python train.py --num_key_value_heads=2 --norm="rmsnorm" --tie_word_embeddings=false --init_std_qkv=0.0447 --decay_fraction=1.0 --max_seq_len=256
Each number is 500 + 50 x the weight over its row's rms, rounded and kept within 0 to 999. Layers, rows and columns count from 0. Numbers have three digits each. The size before them is the row's rms in percent of the matrix's.

# up: layer 2 MLP up, 448x128, rms 0.0602, rows 402-447, columns 0-127
# down: layer 2 MLP down (transposed), 448x128, rms 0.0467, rows 402-447, columns 0-127
up402 083:485497482571466506481495488493469468516541502542457481492420555466548526507528515470524523482499515432505537503392475430424437450602529664550486489540444478476422454553517514373541425489491505448471498524584563523484447508517416442453592523479409590434494510467404461536521478513438475533459487561495473489446478605423461433471528588450483522543506466389430537573489439511540509514402
down402 089:470473622524598570541412441501568575502467479521524508585541480404500464498526558486541450503507477458436493550452558563515520473507470472554543465384547515499581460504508581445464545536648515448503514479500531477452474475497563528552511476408548509446420436553461457507480562516486425485539571567490512483583474328477491452484485451542514483469530515536459554444565570506481487422429
up403 099:558514461525607493467489450505494396569497512513393531436511545571517490400464586487481497409498513485575482507507525528493562500497507449464558580497481473598491560472483441485457464457507500558460507456387386377535534496498473498510526444342500462472559535442529493542420416444560459518460464546510514479600429495489429529516503515529465496537521549556483541398549420493533522476584
down403 101:575464493507412538472518438547502454486563464454509558517490486477457602540475543531576548517482521472557473410435484415545521557437527472542473465450524417471502565497515499523468570524493473503544393488537529519574410487574529472552527440524500577436466486523497523314542499471588474497533521526482435471488481430515444550525449529572405495575436480601510643532463449444455536477529
up404 099:403571599582549471572366425416537439535478569498468464494559541490583474459412523505517501486453563466547517557496427582473493496488525506403526525520443526579445491486446512398483499411458460561486548566436543446437549548365528522454523545532466472542570524486495441435485484433520533483419446444404515513442543461549496503450481488550500479541503435506509556425483481539431505486478
down404 106:435463619468539402554498499537539473540456548483531530514524559510517539536540529488528487478495573555547634489426528555513489489555433544507608433524497412505589511415566495407461442461488521530512476549514550525440552507411587581458502470548547497474535526512484552453519513397516594481555493386569538546449458450455567427529592522531488542536515539590481536459545484554462510578503
up405 074:457494511554466533443417482604471541425432391539472471484570494588457490559541532473446640470500513492489580476553473520488398468389457554577504468465460462520502496459529508504586560485496603601549522442494467526417459511506542523467555505462481543403463582464427510526497459556489478509478489485508546429465545503584447517509492526512424553423453551528549412537523431457583446525440
down405 078:437579557443435464421415495501450583464520429485547615435513513486509447452531452518491521614571476550557555480492547536472536466376439361540525484463461493517451472533557497582555513495453486520478493471482456454445528540517515512466513491446594523532474558483483477398484480419608521564493534487454503500451522603492478486432558480464590458538566500466544409469531465390466522493549
up406 107:466458480487350532527437482559544508571465493478522584545492517507458481498419545416513586483500544485498482484496427504567530488508556492509486650547415509528538479488477411468523497475533563536535391524526545373467467515452479483580518450372474520416450549532482476549531445493495531554491513461480531593557490511503449498500469535514483626553430489422518378552491490519432551420512
down406 103:507468565440617509515472433496531543463545440487545466461496491566555470540483399551522545447544572528468436619595525520544575514563472474474568508371412529468462482501553522549503492478465481539496542445551520498510489565549519466511470621510440496455529546582473493514476556543525498480548457579448563467567503515438502545455405614367493540522541514509535510474435484472479530541375
up407 079:521490518573530432531587438457524443466585545450538501460363487614462596453507509564485568576493528512508554463571546541616501465495512535513509550485491554536452570417502475452513412519487411489512522412451558503570440590503510544558445547486447465388510521530428488471561536432418547505457362506516456457479472443534424524511517455514440525514539450574459502532529488511513488531492
down407 084:428467522533513526601502544585602521505434480554523642432472421431505508453517512486472428511522485425581533463512531465626472538590509412522465573495496450437415485507424552472562472521442588556465509495459549519461440464529430551513529481483561503509455510529545417487567570453607474526534521592489462456465530495447499543563528488557548482405539490434434499511451589497495522492458
up408 108:504503499490577613472473459526579423524447488548439540454472519474551449551362550419538476515407551517454494481451524476465511564533495470561516459564403571546507495478535507423546489534587598599513521476538556401448445468442545487501485470509463547465549454539494505522572541479596431439483475545449417528515428468563543540493477508570443598473494531451507454483415447536425455567540
down408 111:430373533542511455545498510577464510544524526433428485541514571554561545482578527498571519549465554492421539520542501498554447537463498406489523519453554596436409508531462489629480453489568552463530576503568444447466495517537514494556423542416624530512463547489433509520478541515531512529445538544527489530527438457485543457481392486379517411529553548522500588459423496435447507529503
up409 112:561524505529535526553488489561529542448474491555493580513451611602473554495487571516463469510560374441533510531581512588524415464471524535523534422548445479525440411493467509480604531563502556557455537594568506527591471572492581492438582483555483624405461454492428496468444475512488488462477572544478521485545489568499528523457544526443478463509468451363429509538487456495511515536477
down409 110:545572535517590502406428519450500429491514390549514541477440564436464410491577536441406464429443491542492507512596501367531545493519534405558502519582494570456535536490525482483599446531565492546542512492596453519519500530523504508490483471448533557605452590487468490519476531466517553423520526536518524534552630500561564452520625534470506494457538465446478474530507474482414480521522
up410 112:584544404496559555476479518503536523521517476442462532485459480575480578417545499460496562459539562446478448521429475466469447482533505518508472495538616432463407348483531491482557465451582573623472482470405475566576484563485456492616544505463530392491455541518497510529469498465541595479501580477524549438458562526512512526517481551487555493531531500490431563478449482633516468446532
down410 109:413468457526500512483547495541492480381582571523531475549580561467463484615434538507620585494470442499480559554567523538540573457523460511477514511414474540575530521499412587591474481495416408444486495534588504514512478503475587526388552457551418524485483464522471423496505496458444526482422510511508500542518525577524441442514457460547556572520471464464478506592411442478459576514535
up411 109:449423500470442482510561486536456499492465536476522482459456465566531579580516542521377516554502521518466581476469541513608541537460405529457452428471459493537514495528409469528537487453553482550519532501522491528488425429508381581523494558448528485622466470487557402429511503517519478608476507451495526478501502454558489381530337509388521498391516517516512505498478438474520540487424
down411 109:428605432445532384438528531512508572480551518547497514500561493494461560489562452572545530492482493425523476508528555549570479561543570500508501400565530535476539514508544486534451564544534415594550547561453489495512355505489564487511576492493557471504562431461476419415532496550548544507466544518537474489496498511496486490503521392510505548484637556446500476529548564457660475515564
up412 118:509465472490421582422473519458481542556442455568513456488546543552418443468511527565504480517398497502522450491503365534525432460565521497420406489486516403511437414479574550451513571470468546500472505561493441498533488546496366492487382482472501450506516388442475526571557493477463557522437443550487454454501533502540504432440451477540534427437545507525594502561471530556468456447407
down412 110:523506587552512498499537454590529487498515535499517571613525440374595434428482420438492484492450396492540435557530459514476532514445558447475487443463492501488505546510418469460447517537469532468525457495545504449499539385468490486470564492451477536445480478511572452508514504384546484540515482418431486507482433468486509431547513498515614495521396554542455488383587530472462371569543
up413 066:475513444450479450464506482586466528525514438482529510512522455533459585495474543511345495428490455440488424552526475503473459448467520409505466435445522473497629457439481454539516478478480543486444519485541385548584471532429500537585476507400475550421388432534416531441448431484527536473543570536463524463550553490417418515530538467525525526522472536450570424473608469486561503566449
down413 076:545481595502533497430502450489523494515423536465452520564466441579542490507485500502520395412466459502486486515502460519479488571510488459451446631460554511486521484517502489543517535528482576516537609521419415543515507445537506433440635521446550529565458488503536478528458451620452527431480384465602489590524489490554523477407510535480423419595559395536487449503491482498506556462438
up414 096:477554512463513607514497536488538528447420550531465513413397563419585537538426481387458489543490417570530452440433447462517622491513475544465509505559449521544530632462445478429497503480495568529419499517496512409561556537592503523538555489525468488507519549469499484539448526397506469487502581548488463549566554532479456541474479496437604447468496529456461514524403508402443494558480
down414 099:510479593521547457509575578516493525537475386484608462528502383549500450498576517605444539521454526507556439444510496456459494529415418514584478462451502491454538490566477519547494423469575481461530582441413431551502506521521481452477483471403427555441524548482405395396478500535420491435549438488533511467531517448556592466498496514446514494448560505560454496495448540450548526424502
up415 109:527540534546535494544519484524528484539494574386518450563421562625542502440488522514514546454609394454539418511533514471563447521585441553476532415537506541539491486557563474389474420544476507443603409562409466443442542467521450484451482524465545569448552546525492442484488531570476493490445545559506428502600465513496596473503507495429436588426521509453503539500448509532504492539481
down415 114:569454481539484426535542498524505396477497465443466387507497467521550401488560544381491556436510558486498435397458523477505489439619440489456487453445603596434471506492525508449543455548489559480522436530545570559455506475564571423504460443527428506581448521492436445511484546536500497485425531534537474487488484480540450512554558538434567534527497531520486448515490438614405406501439
up416 112:555468396485542528442506537539507571544470405549556470520507518515552557502421572460450455513530478432566498500480549523519601488476582573475530522542436445487504412593621539429483454487525453547598422556530529485552473535514435531431599464420454526489493407496571480529456459529599576537536461508508563475595481517435443488530433446477447461460520531507413564501500551460516444502454
down416 121:545529474545635464434559574499501555522498446462525488572467460578594457460519486380509524511393453507546467506425490531560535535569536516487473469499484563506487531502508455531432395550454510600509450539496480550531424503494555519493687435498481455520439437568550519451526500587493474491492540432522520549566569562480474508561468547463468445454478492397519444443492498541562439466548
up417 097:596507461429531512472468528551416554494596502516448508450572607520537558514615478495543525453461535537487485466494445480500480414620476556452590439552452463467431483502602546464547576518609446496562477446553491493470394407596568516548494517454437588561479496461539521525546408473477514493481495542503490441552545511533598496467547506425492408493502490479554470503497509429444487517507
down417 099:465531484554478482518509480527550500476531503525490544417560431482520556467389506504435513497575640555472553540449488500464545486505457409521592509418534605559470490512614513538511511548498457483514641547450461447550357506521519597499442598443527453543438527459517494517509488554566491438527526501587431533476524478497485459444579529550491569473463518434450499486552453545491451548408
up418 058:505520448628508423471526552489510482518515461468502528496499570561595541421545458438537514535461530457519476515546521531384493432510509628498567403597571378484489443498507616511511571542607500583544554485430456557481529531562527516507470535492539492448445621537508466467454455407429477540574462530520457468531471518478627549452495509506514525535462469473466429519497504494543465472518
down418 063:577549433645481512393484446625479460507506459561512539469536501535526479545534460543498602494531568485421537512451573522494495472607552495606438443481470468552452417546397571479524484421484456544530513576460470506557444572463592525471400525555486500543517536511597430473478521558413493492444453441455555536507451487478509526471512520439485484443514484590426452531520505504449487475510
up419 106:533571498531554421476529496618542497446506569503460538453495550524541605466558516490524601456523490513562424440549463579482416419487587566430506496496447468543548578404465478472489488457573416544507508528456479534541457512527554511404450487514534504498550560501533514549552505419470426505479442551484603420486389497533514586463521531440470516456500553484459498493438562580449491512628
down419 105:411542443552485582515543514611509400467463350556473487548448534388369451590466536546557490548509487447469531412513516513485502576457486535548520440516448445469483507522542579459517527467484425528537581520449513470408446379499478450558562509564539510517454478533502414509433513599496583533569544521440495490424525517442490505494536518550498518531560529429498467546480485534486547471499
up420 106:485490486407582578462425532511588570509556574535526506467449533512441523476501582474500428443483426428492367569526484512474379452494496520482459452472529424481494482548547466599479479521550494467409560562484540461524515539475430513501468437513550465494576546469502559519518488456376518519477503485482465547498557509601489508479439541557520538451477461434430466520528576589600496534365
down420 105:483526470503477551449459462498396493452530500475459551504566588426541552444544497449563435491512458533454459517467452601526550533434512498462491466586460489468516496479503557367471575451549404528453555367544542405507525471466448530465423473426442491472478531454474531413525436556425542506585564444546547510465450477546509515624465439577459429513440492524558488475535461443506449432507
up421 094:476501436573504563537498520504529511554521511535542458446570472589494555405522516569653459462564526516470448524498538413549438472515518492588473522497486426490499511465443454514541394538527435530486537563430549433453411511530584462497526568453502552540481540473495569555594440498404471415496475488492485447464536562589533461436511447438488593552490559513502567550476577512524619493549
down421 095:474567539485449455479413481564554596517517516441459468558507423452471443620594540545452524514535512415470440412502505559536494511519534500481398469515485513444431529471470615522505519452481367387510438540519518549552441520476550517420527481472530419527471473442435444470501565530503464540525617524527411541497483552395534490525496535455462475459570437531513482457483479465550507539395
up422 107:518485514598583467474508495468510480441471396508567466505579604474512495442409444544456501475474539461541542568521450493460562470514521491462455479486484511560548549421558530450471448470539511545571386542543456482516471418453581528402559546518526627434509402458516489403441393477485547559486467487487452438426466553510464502568462444569503430482469445476528558479453403485500510517422
down422 109:475475462395586538474454589459417534527424469557403564520333489497518429514516612492532540571493516458484509508498483520562506530502530495463482534476465470498432525592438424476408485517533463477474528506479496481546544494458472435591548546572513534477514468495535408583569511622566524492493521504497461464541417406530534515462420552480463483479498505452567419510584444489607502526518
up423 102:484479532484611542486526480564526462375505568485515535424563509588518502556489391443467441510619481531517551481509508424623448446579425542539534494492392494476500465495518466441543534464486462522454379504520568537468486518497500491467541508480546555494469585464471587509549474435483487545507533554482464567539436553543555471439441526463405595446568522480510530558511585572524472584489
down423 107:464442500490439475525464521495487499503503534527510503494403488488492514502486499472506356574439504537470533422587457540403481558575465549596459558451613398478483529478498573525499534478538521446390339550475429482526451627532478519518421484520527517575510430442567461541514470528422423505455546505547516532447510443454517485433512556553485449517576523539539443541488476512438479556565
up424 108:535487580458469548482513489529542546449434496465501557515516520494500522566460446492410536415459506500451557462520537450465428528580464485474612489515441458595572478477534534473517510435535579513510454538549517485500571555458503532585542412393486463496474497499652548504368536498525455517390582509498450502558507519592447536414468482514495480481491452477484470587457506617586507554428
down424 107:516550472550407398484460589490489474536548560520546520428419503527511531561524436507490358543541452594444466576493438528523492512585366449498505499516551625431568473469492453479498457550467453457475479515525449513496440464441591560463434553518515504391466522508404470456524527571430409501537506534467484493548511517489554460512482615515519440612510500423500546522494487503524514487469
up425 065:596469560393478413580460430521526510466518443534458482508431470441504393512453484567562503539487487542404409560528478465560512448598523517460523554480508502526464469631547517471439546471498563467493466612468578505564454524397526485524440452450473445495551518550471438462633542446530507481478513473516482535564424524440433486398527478532464466500477399519565569522465509502480504458500
down425 072:451495482505491497502406552510515529584451462574517460507552550558557466496565526547490530478484366488547416509549457491457492554552566493509650463454450479500486545494599446438597485476461519515454532527540437553473521599454551537553581448503543496506398511467540529461473502450385586438530439525429492473447428514550505451605444471557575520466517524465586494452577460478555529519514
up426 103:411525496537448514611517507475516426487551498518487466562478612495476585558495564502478467529440586576518521475584583527561558477446475440449502576491547531555453408529466478460553489421527505482484521449514579479562515499393425573540584483480475445498497423475453423495504447481422467479398417492510548482515492397438504545495483550475472499471471419477549518496500451579496568392403
down426 105:502469472505560485527500561487496556468533473524510474498478533467580579612488465379516539488552533435528513526542507389460474529568488559456558453541541478524539509455537558419444391419488463522437483354456443544408473465465548475502495448552475435530465470551393447393471495507584538456489527484433496443432546476539566543546475486561538458518580485599546505514569492415506508537435
up427 110:581480467616478524440407425463419474539455462503486463562564492588476461479628523488466500508573476457478586613553477487496442555493574448457371443539483459459487499497563526411422428489534457534544529455496370509495493551549496479472478454490479393486521556568588529568550416540514531482444553544453516535475412467547458527485433527503559508527535488521495485511522551517535458441453
down427 103:544489525330513474525486561554525513528545480528498525470494476545484573482422427545537502532477468471475517487572534581438553495480521510515621465457559432568464553517554483517508514479530577502507382415484630513549535337479484463519572547509470461555488391482443535498487530458487548444486467449459442495422511515578512482576439516429455490491507535518531491571580570410488549469514
up428 107:634539532559580371539524413488504471510451433547489468398528462518536505443556420549543515443505456521566531466517495433462452403563520501497516481475416441547478524441446493453475442455475498580460552538431468548522515472458423558545514447446535514493549494523573582539432501483511451467516494506509476383465515596571414507558459468480473492486578449604482582503543512550470427534570
down428 101:534543546507557501564518563549478569473582490538511440501493467506445519545400425480582452497566552460416506519604477412477515419529480550554477519450358510510593604558534550513480474506494499455564461479529455547475512438496519546513496538464464499447550588558575416482456366485529515570448592527464443432446500555471524511490435483489503591571522514533475520542448515487537520604439
up429 112:566534522540390499467522520443521525511415441553522484559563561469502565533431527464489486419544483491528463566569480562486519507557595512406491477513560477504574421485478538543502505504459489489469463545529445536445574487489468548489478469443423451491418437468538622505475414500561446551591482476507474411504449536539472514470453431515607511499565467550425495571546486547402497540332
down429 110:606471483616429522582535510583510655500548540533437477484482481539547425491516472541489390533431455489557534497531535488496459463402439450526459528519418453452477509474520597563529494513403511490519488570495439501522502510484543495603498543437510506474521382519513564564589554585378527450552509465487518482498404510469503502515499484571496465454527480443532473473585521417546555462495
up430 115:560503502517485534553439457532481453512561541464396568526505479562587535585522436569505564577539428502399521501553458503565519543544508549481495404491529434456457522522479532537483543474552470519476451597561461410548514531505553499471546530546517443497606538414383540483558483459508496537586556493495464578524504492426528477574525556400421588411529480442497407577479485494519572514533
down430 106:611510459446494521561534491472492483504584529576541519463578509500550381383515523500457402485501424513490454518536502499473473568430438479566519601481404504516510467488483527487509458539480499470428470574476478518575522574512488569498477505510581498546421403492520429524454447478516509581477545511453584515489500550484510424409440632496476530510505533473468434535533468510505454577673
up431 107:519457472421500491390490550497494488515489531451499483479551445489464481430423515531533531495534412511453447448534448494428478542481426474549494506496553501481442577485473504464481428461522490521510420520395348454447435542551491535587396461513454457509515430423600503468416529486492516540546351528452451463492473485568487486529515570481654482493551508510420509510418550479528447545578
down431 103:527597416491451589497439482557512523406536502460468487545467567509475489552585517509399548471549581480456537526466547557515466457449570479485488489586452459535506502575537389547530515481536584495509540533548533416439411428417568545425583493484519524458436509543454592491582541503516558415523510579490509473522485593611468496456491424527497448578480441539504479525554450475525485465420
up432 092:522540497357512455547493486384440464548463470598522494464574577462554541525538504558431529504431500438526491585451562566429468492549500574552474477537624438564537512526408540509563502529515494513456503466579522517438490530484556520556497619474581434505556495445599565539537485485565561454535442453520477520475515423528493532556448529521488435434537511495550494497451569431424504505584
down432 094:434467465571415366496434544485458459516456483624497447373549591550517497458506491435477439435566566509488411557521488527440545490512529545463616578536470413540589498496505498565553401420518522500479476535537472440515478484461504532483534515523436452454475492475430461500523521491381508549581509504486486545544542552543457562508528515414547629528487521500464505475533532522529474478588
up433 110:464525521529565475513508558412490478538429491505493495552431576596478414471446502510529567547446471523503530503490540463536498552532534626467503476513525544480497395516561555534444552558452542499555461550483529477508471547489449575416582516528439481427467394601607456517524388552448516472526507455437510427582437527477439446571528431533574478550452405513469428434475517547573520534464
down433 107:572453632537546542427503547486461554512516456443481591424492473490504461539486565457505625482428544478498487447500532351494560581497415460490496532511547452474408488511505536528493463455505530559512562544489540523549464485477438543492516469536445595517498475484499530543529536370449516576392496495508548495550507512487521439480473468469435486400446459369567446436492385523527485470535
up434 099:422466480556473545468445580412491531477483405457492490511591495440457393502436549508482388470550563486504555584493449539463461594522467457400546456484560516515543507513514462521507515468468504488473564422485491536509427520510422515516410449481462440592399510489566446534462472497467475475523463566464431474576567581599509533488491440542513502545559615579472610480571527476481459465531
down434 097:491518528681628518479522544544517578489506502589549406528495556510428472457458470554489491461547503549462517449581455469493524507535507474603489470401520559462589490512446515527543556560496609582536537561526415561471502541546492505524480469533570462522478499492473424405521490404491478497550531484454515505465495568427526462468494501489547516507485446500457593431580562450507497586610
up435 084:557608526531515482425522532550555524534549506424590528457621432453472501453510494456482487451440520472504443537482471407510478494508498532425552526436499552479485486598502487468561497472523600552496532434521464561492525488433488522448512485504415409396457439499432523442342519472507530556567543547493406487403428539463583469518523529517530435566461519423430535525499462534562420474490
down435 088:533494608588537491466482463496551468436501539492513411562531560469483429566411560574502527494506588502539518600409526547430536450546489477471531449517588499466546435464422386468507516426443467502519559535411577558547454505412526513511481455533507496523490587452500566572433632519481565507493521482471519441523510475490463509441467407531478506481666537473467491538503513533473481480558
up436 077:554521549426547550502474527522458510451502461484506587555441460496533536515498451514466514564483323466519367484429443392535487513514478567549492548506465443526518518477481461589493496601467435491493447434596503464557519519562543516501519471465427462570527498517531470507491527502448430567515504567443544493457521568457381510436533459426449512528578468549441440517434369499433553447531
down436 081:540481544489412483480649431511513558546453473505431455558484526600496515537514481513448521599452450514444533475485470488565528531498512578582494453501522533564402488530464497464412538546535513568566568600500534572531472562497518533390519551459410502541535513507522499509410536440480551493557504516509463532622605518598498477511506500481549506556500513576481513553550555509531443649512
up437 101:447484502550525532543466585433502504461453413497588499536509464535478475613538509572538500546527526377552491532431508501557474497438484513474416523513625493499514501350452534549512434480496643505509527515476412443504494484593464521484409431538453537477500560503502482505524522568439471535517495398455529537425487515547570478628452543536602513485542445582502429504449487542499511506489
down437 100:520478511384481455453560498480478570483561519524509491575523527498519536480467457507476515442506606564423556523548516537557523539477506517496601396475475430498417489431426527478568573557463396502514469425562538463515428500479466431563422410544488590554418451483514577451535510441613610493535475471545518541473433453542453438460458536539611466501476541478513480473458537417479468550525
up438 108:557466580517518522439448542463537449572546552453449561503388513618543448597534558480560514556465551493497428527497559537537425477554518525507598410473397501456465528501519509476487525513498531502448431484487606490519511538574560540480566548542466515407513551456321514484500494493432567475551451548495526527540394628501501483437518527474512511534472521518514458562416538512513541511520
down438 110:512512565467507489440564487415525442480417439437572471516486491463483405349475470458495470495651571491407485438522492585500525540432465512518512677518518551432456468533405475466426488459509516468411427482523488457498476572471529461523470511444516505549463485505644471483480485487525424506543515454524531488452486527504535477553443465459530389505482537512512462405520435525526506498465
up439 082:396569480555469464557518476418510495468479439473451503414604496481572596537468502457506459486487546475513497455467497566382476503438533452496484484531545479513615439442395519521493591519418494493601567497502478563577467567459482533417475615537464486485469467525508535486557492467432399473553519503516468471413510494558546399540492517433571474480479439574442532452517489468444578562448
down439 086:508534509537495526548563459423517561499444534611545611549558546481546453526496532549424501541357483545518497456499577474499491563543477423550534573405451533496613456521492534577528542455471411566397561478468519608475487442507519518495478476482434503467581440521488474462441460579501501425409512430493590488518541525444512491435537519509403473501461427560509448465526459470536443454479
up440 093:542517497505502412531425482546595598519465634472474519461444490510502512559469509452489475510479477584551498524523494433476412449560468497471538448505530534480480503429504520491500501607490581454542533567479483382373459477415496517446450542389413492451493508528463560577424486524502516562505472570533475463411533498492508411571476477482528592442488453563405481486500479604522414549461
down440 097:557524456561462416536478512502469447478502557496541461465455496456508495552492476449508478598461439556429418566375424479571482465504497511595529552580477591527477510582453561519563565530541546532523485578510538450424477516404507536506540529493446514518486606539445540552493499543509520489478451621609474474488467561446500513496601485411580415489522517428525612455546515513503541459436
up441 103:491486538444485493550451507466512465550534484507448515459509507483436532429497509471574452512461538488575442521645427541579478499485464506456446518537526481591578451558491536515547496417566496503511491460449530511447446485358460529435566554438592570556492511423469513521584482403407493507403447547479461551547547408465437466464555495434476514494470474468599564530527550463517546473376
down441 102:493449561512550565516503455485523575511550480516572530547448526552528548510471419466420472590462478548497488579557579461463583541512499492515598431458535432509494596539510418428390533567519481546578580459615459466487498451551479424486406442519522467563476568520503514504478520398525469497557426445415537538550587419487452469492479497503423481428499496514488441436492462424584463510504
up442 099:493514577565494511489515528492471496491489387539548504539482472471471532613550458473532498523530551461573537544586474494544479541528448538482495447503435474568539506467572586400562580477500488482515453534545511563445479461582594574431599503481533585511411552481501566542482438439532430515593526625525418433591519551482417489517532542396473486524391466561501507525542560529490533503510
down442 105:513526479500475568456438525545539506567600589504580577435553457489427538447385545481458397510495443600526509462533470611441507531512434492556422502560492517499530555526430494549435467481511504521439457434541494467528573575548583530633514518517492459561544484510534494392559525495476546469469518407534496430459532462514456452486525473426574512485466503458428395503569450546474538545472
up443 077:500542523570473492454568454531465460455530539473497495522438508506499562460552505443519540474644570370526546529463472552520526496530564600557440570479524418541483614451537535525503453586589490559536440455414553454414429493570555501502478501473513614399527468549503443504582450487479543543416439483491478569472490473498457516510492546506522487491391527482576499561420473410472493479492
down443 080:537538552482406527511513506398493503474459402523575547514500562554498447433509472508482471544542445520549540418608433522500574528552411450408520471425461558457548522510539570523499569380564547503554468501555490598526566455491546510570455469510432502472479471548545458456526453494611485510562497408528544544493480539457596554572468509492524460526515502524479598472464421559609502500569
up444 094:503511489506487473470512429434488533600478458552548539538619436461611403445466523537536545553504505584490539536496586445448528444602491543631455415529507436580475494524490611495511411444510492503479597480472460526499511516540452536524446589546522434543492506520454506506564551485443576478653442528546487547531437411505492534473488528524577497496496465574495481516491482455410502506525
down444 092:515505503438457484486405487552522464447568459464458464472501449533529475542567537505540423454644564447491555548594464480433547471566534507428515540466457489507465483515440497515535461529378564511571515434525504484576557557501412488523453497380492493461521453529468419545545438442396456573576495460407464391427475523532523517535546516363479526492557499537475436496491546559505516472469
up445 088:501547634562542447566428449565536545488577543479499535556566521578430516570518512460546461392542554524554492485562592587543470465490466517425467434479508468534534453447472555467550575443474533397591549593508566566550473567423439531455456493487489463472566542569449513471496460531500445490546546447500590462450511505404511414529503536479457485491466436476472525552537569562447510525542
down445 090:494541584526539441504517468514543484418538508616520537523458453469544586525479559436514568550544516493491417444469511487488449481523400501488463485433448380496499500516615517486406551469498448502493504544558486510421514588489551374477501464396500458479503508485488557485535552402515511478543608503431467436461556574486453459494505522540486488508549433576505480445515428542342575487456
up446 103:406548505448493508416488432491498497574575387572444490536472527512576451433524511525520424428537516529456504497529489580570533423467463595486510495496528435520477497506526543530468443467512493496428455646566450457510527449454438503552603454459526410580543570434453516515512554495558575571517492551489529497478507401392455515535511592507467523558576444425485510595473478555460489514482
down446 098:526525451502498577502470468521502443401528572496542527422487427504575630472548557501489569586500391461484538481537484367480520509506506564448520479516555405507432481422479453520559475571486538528587467475409526547459435470486468580455516513555519568474523431577541514494489450521419469485521595468464462547575586547549535553452542520526436497448370506519452482488430563531498539470532
up447 091:528548579499423491532477591518489505425489470521474510507438569473568461582413510391494518505524541428553472508517494496540505440552451534566516450523445449478519458418541578492663560496525531519481459563585550515456436439543475458407485470548490494542400580513507518476484524465528545448488587519488437573529480539546489391527560586509467484534614407470464486568426450504524497503440
down447 104:451465462525413537446470543500500473539506536421535590417538495487517538473450506481513477471420588594452462448521564525531511523440403381576488546409429534423511598498459491501501544494541531560523455461530471456598551384538581591531472522454546504610533524530533537488461522503480433452473493410571516425474471427609421508525512493454509494535543532554550518487528481471489546572564